Each number is 128 + 24 x the weight over its row's rms, rounded and kept within 0 to 255. Layers, rows and columns count from 0. Numbers have three digits each. The size before them is the row's rms in percent of the matrix's.

# layer 4 attention query, 64x96, rms 0.0539, rows 0-40, columns 0-95
107:144124095157118131119153115117162145108109125147145162113040120146121085090147123133142120144158113153114120124128102135143177125103103127148147089111141139066097121124093115131133157157131121152123080135124152138154120161151160139144127141121187128127121082142125149079138119132101133152
115:143121112127141145119112159177121102118152143146114131131131125115125096171160122124115150149086100131148105141095131160102126155138111085175125086110157114083118143095100165118100145116136135079107147122123117119127083150106123140159161154144096100109150180138075126132144168136152153147
099:147149118148149117131186179134123117132121122159066151164111148104111166120142155115133098115161120105161142134123085130102158159128111113100139111103129141118122132130129161110163146123141130154126138075145140092101122113143108136140116089144119146083093119098167062146112127122162148110
151:179084131107108149088131161124115125142078132078144108142120126119127113124163106107136159135131127107139113114153124117129132131094142141110116141142153172177127178102108121095132076111163085147155123120165149109119091088129168105164119149115122135122152120128193121128132132103123146150
108:132182114105116111162134130113166169095142098123133115119141098146156117172086112145116114161113128153136114136101084123125120105147140171123105129113189078139114151131103174091126136116124079129146131134154128098147119129118132085117117140109100150143116134147149180132130122085125179125
101:138107150127119160116139145084140091142121122124119116131136128120160106083168117118140147127083125091103090112107188100118123128097148150119096096136158131161126137117125132118088112152083155132132115117129096177169130153132118129136165136147152162116098153137127118172108164147186103099
104:138141143173147158152134116129125155127125148132158107094129137105100156108112127138181118104089127163103119086146129123111112116142107110151113111139150116152093137122104134141118140122153151111118126082158139149134069089087179087115148107158178099150129149085125096132144152148099130165
094:129114168094124103157106096117133159108172143085069182128060150145093136107134101167133106138116151119128124095132168124093124103143137098121142155149148142132129131122144129108153156102141108155151154087177158127161132163132149117115106113136119127096113124119149116116157130097097125125
112:137103125135161149133111098155107132171125121133089147114113096187184176121114083129122124139087116122132106151148125097145076107123124097121152110117152086114152118132163113144121144135135116122169127109116108138137136116113099135164147106131135112200137121136171106113140083147110148156
106:116131101104129119115140107140150140126143145133136122140130141142130132126139102148137082131114113126115218117082138163122101144150145171124123131142094076117110141111162091115146095137139138115150139131118124120124119164138143078138069165104178110084103129098133143119124141188131130162
116:125116098126162207104121146116144118092117140106142171121123085117082112135125130108157103173128100123178171141112159154106107129141133145103142081126122108106135120099128117114162085112087126132150141105131133136134158114121131100111144167138096106179144145143135142110095151136132170123
104:148106104110150146127130182115144149144112118122152117140163125162055176152107115106099142140107128125134120162181114148127112135127139099142147134138118157107084121132082164071125131124159111105151137118144137122134164114149105117160118108119130083146089113108146161121146107119148081095
111:110142142151114144127089110091102121191124139121164158104121091119116135134109150129115125146160126100166143152140089097134136123137159155158166082147102133148115146158136104080115126106090102140120117163152113108160079152137110135143167083098151102117129147145137125123098089135149140160
098:113089110129155136150161176097105114136098076164173135113120127128135105093124101111163110086105150150127170141155155171138140095124127136075134118124152145123128166163107105099100109137115118125154153148116136150096121137137103141134135149159160142132157089093145089101115104103150118143
106:192109105134095127078109136131117151126150156115111153104146135103117098154092075105194117131129122108117127142132130108155168118186159120172152148131127114097143098143152113139112116103121145148118122095150123127127138119130076127126089148144155140152143107116139095170148128102156116100
079:146117133140133099104128171149122160143145162139147151162124119118083106173111125118111114116105139156128086108090103133103122112105124110157152117100124139091125133126134139113106076102121112129121122127213119150073162137129138147099179111139161164145126126117142144175094111141105114120
104:136113138143133171071117107112136120137134157124112148139130118101115127148125147113129130118183107094146113087119112094134093142142113118115157145122161090133174155116126113177145130108070119184140150155146139128102115110115151141181104119179086089111141148141095132130116166129101126118
095:113122155128127129154068111116136153117145150137150158113110119171103114157143149150148160120125087132128177146128161108124129145134139064133098164133116124147120168116077073140136134133131105132103133083151092084174128085167117116108144153120115141116109115145104142109098118154150136138
107:162100126101129135143120151121119139200187092138129086107107124134103118096109131101087139117142130108126136131090114150129181119151124112178103164133132143120101151136130087155133123150113116137124157131144122181132113136127155110121108112130151104137127187132152158120114115079117125075
117:155142129101165125115110143171132107131138078135110099109100071116080175099139157171152117128108100112151113173146149106110133127137127175117094106129166139139085135115118111130181145113137124111127116142150102131137128148125114128139122147169134135120075164159144093149141085143115116126
101:113143110147095153091140161146126129120154103094124065112153143177118102097152118111182123151152158096092140130125166113125099119140123107140170124154090087160105164143113146143123160156157139086120121156104147091110131140126121117099102148152119091161165122135111125130123123110108126151
101:113134137135110134129113112155089108109108130123152132106135072150107140161148094158110133104135142103137128121121103147168149166175137095087159163137135140149132146088150158072125150122159161149099114129182153158097135111095121124103136121130137158109081137126082124098146148105113151111
095:106108137121154112127158130129144164116147149124123101121105138120142116098101156157121174114133140135165135151153156144082117091159123141118088113142132136103150057111122115142098184109117134094108142151113125145161123116112102112124112138131082104146180143141117155111145177100078162151
104:125107120113145134100136162123152132139109083118121119109105127131112167155084109107098140104135118094175141097123130130117128182132138167131127158112087084147113117163100118122138177162123136142150120198151137142144149101099105103153164134130120126111096089101131117143127178145087128137
123:155135123116085119139143084088118139106107116161129092066133166149084079151104147135127114121096152137147133138130116156104134144131142130122170120165130122105148094133161134153133113114155115120120125203100131106145096120137123129149124123139110120116087105176142132143141181144170098129
108:162143120102170159148152174108146105154120141087096134118110154121128150135099128112134147106123094139126133125093129175124090103120140119105140168136120153122168135128107146074126168086146161159126095126079114143129091144108119140082106148081168156129169152149110134118116127112119128133
092:113118135161113180109137132183149129127109163097117177114179129163131139114075146138099158119063130127143124093139125126138134108113141134167118122086140138106097114126131118151127164143107127131108121165127144105133133156138150091137106126090086174100112117092140144125110123159162093134
105:162116123130128137164162117136111139131106156110077124151115121138157126140135095062126157104163133122125132141122120064120106146105162121152120120133118074159099090136171125138148118095149111079112132093130146127098139134135166124138144108138139136119121142178119160108082151154140178139
113:115145077138126178176111116119154114117155098138124183112123168109134110136145125080136103109109139118130144103091106150159103130106118126157140103089191115198130155134099129142127143115131090129116188135140137112107102110137137134132121134146137168097115112109133112152133105110134099151
098:131119113159135167121107133132111146144144121093139092140113101132143101140142148134097133146117110133124097111088120147134186156101112131148103165143133137135143094126137133140129135173130093139119108136124171134156148119126188110068156091102074148185107124110131137157132129063129113104
101:092138136153101132088161103137141177134142113142134136162156117087188114136128108127126099161136150118157141131157130132117152111158132150138107117119104135181123098136094131118115105106160106116128117103131168147154106125126105092145113130066128120113156138074125069120165117127106166146
118:146122135139091105137096096126104119103118088135131167085147119099123169108123110133160090140157145118128095126140106128121130116092164177128137147110116140116151148096112146108122158143139161117134126073105142132160152116080164169152098103143100100146133125120130172188095132140159137144
103:164107082126164172148144115069131091176152097128178150148120108109095117123127135132147114127114162138138111127093100103156104138119135101083144133112139142139130104182137075122107129137112107180139124116153165112143120109151136129166142113107105108151128121155138124134140171102091126126
092:138106154154123145123120104103140103178153093139163120109137107143101111143132167107100113160113184108113157129150063126150136107109128111143136108135149113128123119105097120140125077093110129130110158121165144139106187127131064127139107155152156151145146123161160153125125110140083130118
102:195126081156140107138102128138110127138155139128134131160103113104131131127143130126107123156079149113110114120124123127073151203120136144131149154154168048104176134145151135142121104118123139136149111123092114109143121109135121167144118128114113121153143097108103131136133086123166102149
074:118145141111067155129101110115097174090167108135142154157121178125091143117112117149097143099133165138133131152108154157135140091099153127136173135118089103133102137148111148117091104164133166137101165131137130144109150121130120123153121092120132093138129074137147097099126165167129141115
086:116141134102164126124071148167127126087122168096116103160114142144137155099112115129137133160109119130128093141093134106113141124125150126125131144150151106131152128101125133163155131069171145102143131153081124167098095116100120158060179179139133139125103111123148107125139108125147129156
098:175139091152142128114133122133151157116073173065143133170144149101129170108121134139095126124131105124103092144149145141129179109152109155095128163145158118162151130129127098082123144167136115130155112157120111072094078122123113100124129131124123101134119128126136133166104132122152118099
094:110162179112145076133165150093125120181113105134093135128115122145115117133164119127127109162118143142131127053169135116144110159148125118112167078118110114129118086076153138120129136116109155136155141147165127157130104147144137105121101115120134133078144115104118189139134127112139126124
104:132109107151080152093130115142090128114149125107102161131143153140126183121136135149142147076109083162128120189084132097092164116165133158119125161127147172116104126149119098109078120176157097142110147170105118103094122145119113134133140148107135132123115116117135127136115165137129142123
079:151118148116093103124133152110132117128183109126193145150113159170127094105143140151126118123111157153143145127113097086104128102115132094142141160102117140127130090103095092125096131111139111113133127144144119150121147100110107149213102122141114133150115131119123130155105165107097152186
# layer 4 attention key, 64x96, rms 0.0545, rows 0-39, columns 0-95
124:144126072117119139138148073121138114125115111178116171152071087147137076139165102114137150149093101098092122113182158141088143095111111144108134124133114142117110145126112136155138142166133159164128138104134132111097121122140136168153161130135172139104122128128140140110106116126092130157
127:134102153133085100108125174127154083133141126146161126124100120123146158145132122135117099191109108140107137119098125129121110172130135124174095149124131132112091129145132143129095157086141139085108123124116103104071100142146143191129158144121115123164155154145125090126118170131154099102
107:106157157095140117141106121158125158183109088167112184127076116117117136119114163108146103128137113133132136102104142118162168139122131118145129114174089131135150115154115108097161179090111119119090119123126185097105108100138118134139143133127122135142104137110145106082112132154174146120
088:097085145104116163142106167159121097124128137127155076136142166109121122135164123128098162136132103083131132138126111119107125136126186110097118138131178116106111143114145138141149120117169078163158061114104118121124117108103166115135085135136163144127162104117104138151136142132111148166
128:111107124135093132182158121182162135113165157156111072081163084094123133136129119129138118184157094133118113146132094124074146111129145120143096145137122102139144106122131173086108123129132105183151128114092143113106135116135113090141143151143133149115144099118152149130140099121137128129
116:121147171138137121096160136088122084125081136089123110091129166146153144165153072090140136128136119129139117121096181159128169131115103148106076125136160159152104141128095114154082155107089139096154128126147093128120131139141123130116098112127146111143107143108139152163141145152150140122
121:109119137161168147161123120118119122088121136176138147151146130102128171109123117124151105136133101109081132099122120147130152113116133122087124141134142115131074138090129148169150090122131143099100112098154109163123095145153147116092159090148163090181136140092144112121120170140085147155
112:094105133088108139166123135152112117148101115094122178140105132116122147090125056158132105115146161124125124103152131116082165124133151082150151165124118153161139096112175131093126113101141085161157150109144092153139118132118144099111120163155124110124140114148143129145140134130125115181
117:096107102134167122143121099123165149157145132110119127128161107116180150112162136136124122103110125123114082166143130108152110152118138118082173140149122114038090115142082128141156136117116126108130119138106117142199103126097127137140140152158112159144128114145146127111134096106128162127
108:109120132080109126124109109148148134125128148154112078113141172083093117146156080090130149152148103107118161112089145102130124100127157135107154120147137142124142103123107122101175170169124131132124139150092115112130110141164125092164105126126179150138109158077129140156137103151107158155
121:132075137139108142109130161133135129147097129114158114112110121109098123175142135154112105176150096122143118127102155163077111075147172138123152091093108105129150114121115112156162175123128127122116186142070135118160151102139136134131156153108138154167130142121129111089135127132132124090
118:162126112122137115115108135125113180143137080110140129125201137160109149136122158116095115126167130126116145137166108129120073140148129118171151161142146168111093080075107158077130121157105149120097121103118108123133131131158129122151148158137147131073149143132125109137102124095118126124
133:138137147148125135161138076103162102155148177102140116102133090096106130117112141133169181167150147074140157156136103122124118123133127145134118118114094163105113146146111094109118102142144127099149146144168091109121148139084138154126151077098140153065159126140156121126118126123124116126
107:130127105152158127119144140083114113152150120137153126106114166090133112133123130168139100094150126112147079121127152141149150095155142129113117108170170123108062161118117114076110129131145150164157173166105107151094156112149098120171146122105153101099137100098122154143110137119124149129
131:176116085137127145096141153149135119115118123096150136123136175095138119132086088177124096155115164098094107147119125098150167129153111073134120137116119159121152146088186126127130101096135121102110177140142129117183112106143083148167115110144142127118123135153110138141120133121102133141
092:143111130092138072092132145143095071142152112122135121130121121152137120128131128142167144118127101159120135109131113169141126117128081096164121111120135152127141121057134131136128090132125092114089153146164180117067167129137153144125201130134138140119126124129135111154122126171113141131
116:141104130119124120125099156115166086133088120126139151119100119139140137099144165167131133122124091108130108114111111117159093127155117148131170136113089097133176131153139162185134126107152087162121156148180112099135102138113176121153110116114115090126152154097115143106125179132114114085
114:143105103141116127152096079084119162118112147107135130136119119106136139175150146115121170142121117077133199111093111118079138112146167111121111115115129163151117160140083144160128140152091121150139099101129117131173152097112154122119113135161147111113115148138123116102146141161131113181
119:130121122105070118108142076107155113149138120145080110111153128119144109078124120071067103112105106165094178144143137158113150148129159122133150166097154140133155122142081147117150129124159144134111121135155139122166144131150126135131115109123153083144143144118160132143114167100117148108
118:092180153133126132103123100120142128125125135118085135103127101074079157098152107134136089137125101112114147136137118119105123121109139146150106189131138157133122098132098113127151142135115104093154132152174108166110109121145108151131124158131153134172111181174144084087129112144160142144
126:098085118153103146144097159145106159107139126109162103117152150129103125121122092126105093106135121070130137142154128096168112097108126163126175124147130156137095140147114131173120164127180154129117097151161139117117128124170093113070117139135119103118151149137117170143149113103120099154
120:153092151082126134122156111154102152151130145167123117128103104140139145149123137136155137109120158071099127088132082156173107178179149132096152131116153133154115122124124159118112124144141123141099128154090165143115139150061106093112161139116123108148100129142092122135119101134136098106
104:083088155152138152142157148180133074116120123141150128151129126159110099091114148153079112115150129157135132128147143127076115088138153151101081151119125092100146090152125111142122181128149112122115122103123121124162123135112127120103107156140158146164136132149145109093137169101110164105
122:163129125111151126130107162163159126113135114144125130074145141151095124104132113135126137110166150076193130128101126121120113144125108140132137164140135105163130045129081139141118113171133128162136114160150112100138106111124145166162121132090139146140144134098131122092092129142087091122
135:091136129128119177129138132108062140129136135178119095112120163148085103127143147140131128146100121087129146164133119120108135120149124157136096151088112130127128104123219151127153145119128112117183087137122138122112086108093122149153115125130159139112103110129123160161108150104153130116
118:142148152076151157125131111132149088142109128118122132134155127113154103138063123115139133124148123109150115075125144147120135133135121091091150123160146120138117142154096148097126144125191144131129120097048097137124133138128140193102116138101172112118121096162162126153130157129122128106
119:134163091129135118094125119166152167117130160145139143104143088198142125123148138111110156114105153126117161117097122123128142084094133137140117110101120135122129097116113151114141155133078124113150132101108122117154104170142142125153143122161095189117142105098140136151098172148072100102
116:157089100106111138154145105153150132141124130146134090130125166152099154152145104100111184124119116139125108139114146120116167099130110058132147095181125099127105094146131131154135125103098112102115121128173117134121156127117170160114101112149103117133130134165149121118116098133196152095
120:119147109153112161122094149125144151109148112190139147086102142120147139111135148058148123145087122128140155122103097098164168121117127115161108108149119101149119132117141147097154136072147122150159167125083123120120135138171141147114121129104094131108160108077120139138147152150098102123
092:137111095138100108154162128126100142129143150108108129122133072165143128131125107122137119131106143180114144138099138146117123153091113138122117131073138142191178082142130126145105132145118122130134128119134155110158143171123121116087193148118083097162123094124153115151142146089105086127
120:113124160141144150143154133207166146117147128141118135145126126090134119145110104124108129144126163130091106148124134118136129171127175153095098104150117137122150158169101065100112088123129131125114113132131141076137113143132126091126091065113127169149156121090104141141135123130095140136
132:127128123130109129135119117097098139068132152139146127123116113131145134105124124107176115137144142144172114131141119126123163118123108165107162187124063129115102113126104165160104124147134140113125159101080129153154071128115103127159088114151120126158092170128139156171125091145154116103
073:203100098107142143130152111107111118144095140123148128182133115128149121081118137069149114149132115117140109145141140131131148119098127155065118108117153146154132116115125097099122144156151097112144145121189145115097157097145133102165117115163147125149145131104113091158156117092139111119
082:132103137105101184167144136102088134153112135123158127160138148177097106137127120102165111119141124091135122094140082103136134140111154137139118131131119139134141112139076128123154105117096108142141101124139140158156150129155120115142080118102143088126086169139170121124183143097133169085
081:115157162105148085128089165162150147098137148082112154126133173113151128146115133106088116136109109114153106120128170195101127122151111112157135140111119092127110131114116105149144130090146170149157116129105116136134110150104122147069168117146151123155166116106084137110116104157119117141
100:130116150108065148140109159095127155115172114158120151143124183171142127124123102158134126106114182150137159158112115083117122090122128118127097155139129110102143142142100092122117141128162101121138163081094096162121135127121141099124170139105104128105129136148160106126086115156113165129
069:131131188141112120111127099130163151093131143130109181113152187154128129099128129152118145157114146124110159106120143128129102123116170142109117106159131125117140136111126141159138092138099157120157111123116109115144106108086124143103166140140131103050096165140134138095119077158100109161
081:139126139146131129142095125161127149128110150106160108165095180135160113096138130103115165128137133146142118153137167151082140129088141105157121171110157086125120096090125129131161162117156151126147151128127108121102147105069075131119173126138140130102157092119158090117113090135138106113
083:058114124103133121163131129132117133141146127117121136092121142141160122167096097127091098162143113125119139132117105164155051133151093120132123090124122145126112145117132147114121095103158142161124129191139142140141128165084166127143080104159171134114089145124118163125137143144134124117
084:177148055145163123121121124160097149109092132099162144152156075115134156125131152122118151112112077129115107104100147155138143106095127154121108132138205116138150105150146109142141151097114086125157119117107164125124100101133125141112136129099125150147103096151125125123106135116151137162
# layer 4 attention value, 64x96, rms 0.0547, rows 0-31, columns 0-95
104:131107150114140124112115129133130167088122131148083103123157122089146145097104176099111120144084086160155154067178175087133135115120154105128138090128124107135120136167149112143088106136121125129109112134133121131168136106090142135152137169118151116128141141142149094178101134122152160132
106:128123100177092128142111125114141138158149098137159122162125150135145118127091146155112111161090129106151110109125125167154166079107096151148136124096138135151112105148096155117138138117139088170085122108138108141142110145097139124140085157078164168125148149103165087095111104144137130142
102:159146102091109123138118144121125103144144081180162125147122107132163194104132150132157119124131142105111139133112136126110097101118145132111094083146116145152121124116151093162144103117137162167136085145114098098121109136105133138137151123184131131117121157112173122128159061110158120103
092:133108132187110100135120129121152120106115102125128152158129139128096136125169128117167133090126124167088150104105132201110091100119155134116136102125123164050137120099144146128133122090155143156147128132136166132140113091150108112152148116121126103127090085123159111110134151170147126140
106:118128134166104084138088138138120162172103157160117157100114162135084114135117137152123158125115121132097127133136143066103114164135106151110092071088137150161118153125093130148135147125158124142147146120115152152130160126100106151168095106176144122126145131143147107118132145104090114090
096:117149141146111159121145130131114129166121155119165109135108157119137147090119142120126120149151108131107121140129109128083172135068102103118133140128119131120127133124144145154111113163090113135131091165119117177093131150159096107189139121077128108166069122133127181141107140140111074145
095:105169123147123152111106139126142138142136149137181122122077120160158112146101115093103159080153106096125117092105100123101134135089174173114167099120150110120119113139107103084147140101150116153127137100116148106148118105110144133136110137133156119181132148139158177159125122107121167098
097:130116198118141161149170139096141132101172156120120100110121107097118184127166151136089122117104146130133109114109109126086130106137090139140129143139116145123114131123131145118126129118121174170130121083166156086152145164123114174134086147132129136106109137101105158106087095121096130142
104:118107120066149106076178162126140200140143133156164138145111117115133141126163138148124125147117134123176133133124146112138136135150133126152119127123162136090135150136110156156142147123129108120139077085121148121128112106118088107102106115094161140123077129110185127130130121082107105104
099:129108127115143108115124136150122118147143118120146119125153120140130167093093131131163090137146105143136110167132202136161147090128123146179124136088135066123115093147154108115155120093125137171150138108122109122088151118097117150147146138104130068145117143082090126162142140147098139145
109:118164114136102111094119111149110133091157087120121150100165134128121076100142149163136147168186110086098110135100091153125142118093118112167133124196136117133121152120147090142118114111096121143133114106104130124159144179142171147091147149104132113148116127108137109147122143130158152123
102:151154102085133065146142130096127165135132118137127110101156143120161150116133140129097122111099129134091121118136159087106145105124148161144122141157142118121120127109116124171169104093140117122124196131140141133158095120116135113109159112059116182145139116158124143085167147115134099131
103:085108144121132094112172115143151129121133096144146149117147133119156119127109081092083150130119109089144159104100097116157165084127157115143138113132137134120164126099160141151133124161153161122149084101120108097135177119118170152156121131116079147146127121155116086162139118128160097144
094:152141138103137148146087128131135103112107123154192165111197143129143121118146089149114147142135088168156135132127111135122138132155097144090143097112155137121119080129130153104123141098124153123102142146205105097142131114152091168113118129122085108094097110105147127128108105141123134136
100:187119152115074179113138112151132135151091143152110161164152110088192083134144160101128129109111122109150087120140102124112090144117167134116127101106111130124144113085126109132136150115139171113132128115154125129144114107112090129112116133145120103111151149129121137156099182164132120155
099:150112148129111151131124128149153150139105148141149145131114144140123120062147130109160126151161140162069148089094128138158112114119104125102131155112101102114108166123105092090158147125126165132163096136135153117165152082083111124095070136132148161137128136162133108163111127093142117132
099:132154124121139093123074092137144150134152070098142102115116121138096149166099111131155112112106133176150131130165135111098139145154119140113116095157130077106131159109134179118142128159121104122119111151123139131150152131110174119114089131159126158122088144117124125114095197122169134124
098:128124125163081115160122153181113164169125148112120109108145091146142084102157160126124106142111154116167144103098138154105157133114108085120118141152130123116125141136151143109132098167173123120151102148145119154123087143125143129144148144135099115101071150116131116092158119108087149075
098:112114150124131110106109139087140104136112123152137091190153122122140136112114146152145105124087111128136155149130112085146141151090151099126118179118159132108133109123144121097146125140114157137120128133097147152139159142179137154115094069143198167135144144097133113092094129126116127078
099:161114094128076120143139114166088125125098134152122113116123162096132174155103111135093134110137156136149098154149102147133149094086185149132159159158074161109165119142107137128115135120077156129148099165138146153129142100144138141096144140133125107072124118135108110146130146113111119115
097:191110126127132117094156129096097157113093125100152156110121159151139151121097125087137077129095149128122162167151084098126111113149150140125111129105107079119130125156146116119142143145145131142099113122148141134101115186145143147143111143125165127130111055135162118104134136161126163111
109:146135170133095109156115130113137138139092115134106137141097114145132136142146121120148140154083104071112145146141111134159117127120166140115094132147120121123118142124164134125149151145125127130112108142128122127156147127122106138138122103077085139172102161140151163169077098085056191117
106:111143149106140095133136118134130124097171142146140141156178180146153139147146138120167107113122092093157072085127114113113139139101149141109101144076086097107112152147141090131153114116117078115110156186123141124143127160133121110131129148159140117121145125181108104113119097117131151136
104:120135106139151121156133057129115119126136147109135150111133159108154113125138159119149115132137084144154112107133141100165115100145136089182114121093141159109170092140134162109112077167128139098126130160156137107112096126120153158122103153145141134168145160089105147074114111097124150116
104:138138141141113144113111147113122132094147110108114156101116153095172125107138100107138155170151146123109120103142132110073123133113153073114133168114126162126134098152137154131192157130144138130073131140135120097066143139106127091124122116134108160134138147120117079167140140111118187141
104:099120109150132109117117169133141127135147158127122168091128118110149132162103121150142155114127165127147199133159114126118137130120093135133147133140115151100106106090120125147129112113093136167156133113159157128093120158124117131103119096058119097128145166155055126124121093103171146126
106:099087121132114122157154117125169083141092132119102124134119161121153125149133155147124061128143153133110172102123119100115119143114096179174168116115174122155136144170131116127158128146116092101148123121095154118120114081137138145102104114156112167111109133132121114148095123129118186118
109:143120101114151114142087152150095148106165130120111105166119109146151113115157126078117132131154140113124138111130138067121135105184100168104126133109124128118149085122127191130153108093110128111139095133069136147162162143128146130127140117126171099119173148135116145092104162126122150141
114:097137148138138155077139103132129093148148143173132132158120114113135136131145125108109139130156161113123130118121173088138109104120173128120128149118126095128146123095057171118161123157121118153123092149119191130170113155090096135109149110117121112153104079106105122112148140133162156103
112:112106135104107114138125120142121114084123124165088120126113117119096085127098190066089130118096151133140126163120094131143188146155156144129160106103147139085105149146103147109179147135136093147125145143142082143150130132109117163116125135159128169161106116122114126158133151133131105148
097:138158131152146150146164147123084118123109105125144129107148119165107151129144123112133138116116124122156125143174094131095116124085130087137145092102165112130146147135117142098114164129117162116152161106082142072132119144106113111133123095115145109173114145158091073129156089164127163172
098:108150071112129161107168140136089149085124150089104146142117168132155148098136148153098098131127130144119173105123111143137114174101147125122124108119118116121083120100113165111134113104162133122128139143170121127156166121098152151138159134124098142118132169091095113130160122124101179084
# layer 4 attention output (transposed), 64x96, rms 0.0674, rows 0-31, columns 0-95
109:183133131098093152142163128122115132103128133132122137133124139155084121130113061144160125117123109103112163142116128137144154150144109162128117141095098129121119143086139117075136167168120100165118157163142112154103129164146122125156107132129117141134157123125113094059166147110146089096
111:153098153083099144134095142112120116111123081094096079134169176142139135108160099108166110135162127121143146156133090113159147138079128111126131132135117113110142089133174129149141125101106156132121088130131117165141112098131130134138161203152110110158108131127137125121147152141148113102
105:132109164150112133145122149151090093132131142114151114153119143108119106116176068158104154114098121135108158073130094134066147114132131108167121112155144153100105114148125141135084159135107145164147154110096119157096174114134126114109143143147133144122146136165161150118117095117092159112
094:113178120124144109153116154151115132124169120123178088146155096092147118145114156151115120085126139105133104093115119124137114138148150138164126144146130121120183138135117110142102133091123087108064078116088150110131121123151130128118161116112076150114159119135160152154165151117152139093
110:136118148125132094115162139111106096123120086124084165125179129114124151158095114149109131147135120145126153136105136093126145107112115156134161100172151134144117172121140121114121119137136100084176122121095143161128115126166137131073108139123130136153098167168083090142149105122167138080
099:144117179154167137100109138168138146098136130118162141122117105095126112126082138109142107203165125140138156151149122153150104144107127079158139154123132131147135098129163132123141140083150088124116142094129149101154132111072095111071135094129138129112160141126109113127122140141097130107
099:104157112134117083145105104147108134094150136118128120140095177095137133160116135110161194154108120123111160098109098115129121129098110139125148117149112090108136130190152134118145109159121125140102124130168081134152118177136114149084126164148142100144112117134104087174155121149115109143
098:131142155172099140135120092160090141118133127117120110176160133138102101113134139080169117120158092071137124156124154148105102131155081110093137140129166137114125129130105130162154079125102158132147141158125126144094122127135121103144133094129160094154113118095112175152147125116162152093
109:114149143119128106151116091095115151118147126118137144149161095141118148084164084107163158106157114172165133119096143099107084146122116111158107084084112140131127081102165165128113128137095165087134130154136137129144094144143149141080172124122126113112133163145133133110144135169138121143
099:122118145149093121115117120119098127141079130148127120124118131152131120122136083135124193147187123075156120153109111147142137132138112121136129105116104130188155126099098116080136131119170125164097136073115125140129151088162120112119104129141156187097117103127145142133099156161147127150
114:124147179105127091136110110134175098124124129131133107099137154143126188124131149114084108113136125096105119088125148145122159139106123132161117148142106089110130131121127142140134138106152158136117120125166105129133146104090062080118131114162177145120158147131161117078121142117120191145
099:166147152141103085065128169112149108139127135098131186132128146108149115108149127122143125113075095112114144142122126117109131151124128122075145125129084133134108160129109149104112153132110165095117105134171144102134101093103154170151164086128098136129141157164134171137155116136144114127
107:121181145106142131108127160112114143144124138109198079093113138129096156141128092085165089132105137132106099146169146185117112126156154110114127097093133125123108123117101107146116126139109116156127133136166129153109137113146134138112146124130132096140147104156111064086158146159141155140
098:092119129125096152171105115190098162166130145116127105104108138165152131142160076146117124127152148148110133134119135146141125118128120167088102137132140139088128134123113137144128077098154098123129125107145133142178102109134147136103173079155131100071116119107137179115130138106160123120
102:102086094116123092151135118105083159174183152117124113149125171109129110135103133147131117128095136143101124145153149176150103160104162132103104143158157089121162110134105145108121189183145098130123162130095098120108132172138114139120143105144136107104121125104119126106123119137149123102
100:103115131146129106142093154120150083114131104151160134177131107136134117179103126141110128116174116141127117146108139137048126158160127152146129097146147093097155089151156171093138163117122093124114142155133132135107120155134128101153158117163135101117085086113101104114145142132156108126
103:139149140148089141128153162102094093102146088107141147132127096143149125121125143097094128137115084140127086129101178139173150150101120138116114122164135142141090123104133159141132093158123089129163077122130157132152135109138151146149076147099160138120168140127140112103164126116112088169
100:134116119136141151091155087125150077087159144129147139131100112140134144098177147111155084116141139166131150099127158133102139143120067141167125161127152132116128161136143094161148180117111129123088095067099133142115122117137121146110107131138121118129129183118096129115123117167144106125
098:127136171159107114151164154098147124117194115104107148118127118157125076134153117133189132126155118101113116136129141108112132147085150146137135086115122163119097104127124151152120157121147124121145135148146144114125143128128139132108137163129059137162121098072103112139065114104103148134
100:087096150124178109119105132150143104137197194141132149139118169153141113111099111127133125137081136115146104133128161139146135112112127121126126117104154130105116135112066106133127119052106098156127138149100125091096148117130139133141172145133150165105150145107137122126142130155125096146
096:102161159151178164103111131088094102150151119105085106130132079138152129129142089110117158135124111110154127136118099103128112122102153125114125168153158122146128165110091138135099127171130160066118123131153118159134175165134143109128129105146104164128147123106138119107154140117114074152
115:152139135129134089135135118138104106126123136135135121144138106106111121130162155151133097149145107164146145080075151131167080078081113121115117119135111118129145135168120135131153173110119117143130195077145098142112129138160170124118153141159138107138151089106083121105107158101139118161
114:173121098138151171103143132122121138134148104091117134099147157154136171159109186121134138088139059128134137102170093139093165140088118123106146128128095152087137115117108137086097111163110125120131168095131138141141131108166154114119150128116149160144121112130113139132117149079121114141
109:114142139119135180156144149104126113124093133097117127103144171129110128148163123088140131157129132124160098131147141095096124175119140109073109181130124163122101152114116131114131137125136105174095122114107122085119085155151163103123071162105119103139101171118170123142121129125160137144
105:136150129144141153130109119104128103157070110124140137124115138123110129175115138149109120099144127143125123099125175182157112099115117105095130151117101103080163157124111136136082161124128137142113123158149129114160174160137090120130131158143123104135133157145109142145061097182122086105
107:133152145099133133117127129109137149111110174162173130125168112115067162099075152097126152111099142115136110148113115143071096115146102150071116128136153132132128115129111104141147135094153129124122106109145139136167121093154095155131136169170133153139130167097136162147092132116105150121
106:120081136142131115160132127095141128161137137123126103179146112127077171197133110152182129126147066156090106127102140104136128154139119132122188128134157157130152131104124093110126139103129129101110108139140126091111123105124117121149097125119143113174113117122125134145145100110092130176
105:160174160150072161130129107116146121119141070129078149123154141107108138108162167129120137126075160122140111151109141141123130153120153152114123106111146165161095127125133151097101097139132098151105137123138111150124115127120123124141140103127140194162104143087113091142119100149118082152
114:151197139146131143092114150093083135120167140121136140151139148160096096104088148118157163107130147155093113139108121075105138132126160131151143164129126100080120083134118177122097131109159143106120140113110123142109098149160119150150097118114169126122114140136099098143112121162135110149
118:124094137088122156113169147164124112094133110080100108138133124140168127136108154127159157111155129155112119145125170117155129116162158173107139121124132080167100111095089124094110149142111186129123120104131120113139154149159137116113156130098139091138148125103121084107185109123135099137
098:140159144087112120109120134154137153160165165130099139099100138103070128183148093098093131108140131122137088134115129132122138102149124114119120157135116095143146097151160109184118151179130126132168112104140147098152137126140119071132105143149107133105136099156095142168112151118127094139
100:121140119118145170144134055116172116072157123082159080153139138113121122128131110130156126106128134090126148148105137114107156100105137141095130105135133138113159161124102118092131158135115104157159080125132143120170119144136121110170097116129176132114153122184102151142094129133139136133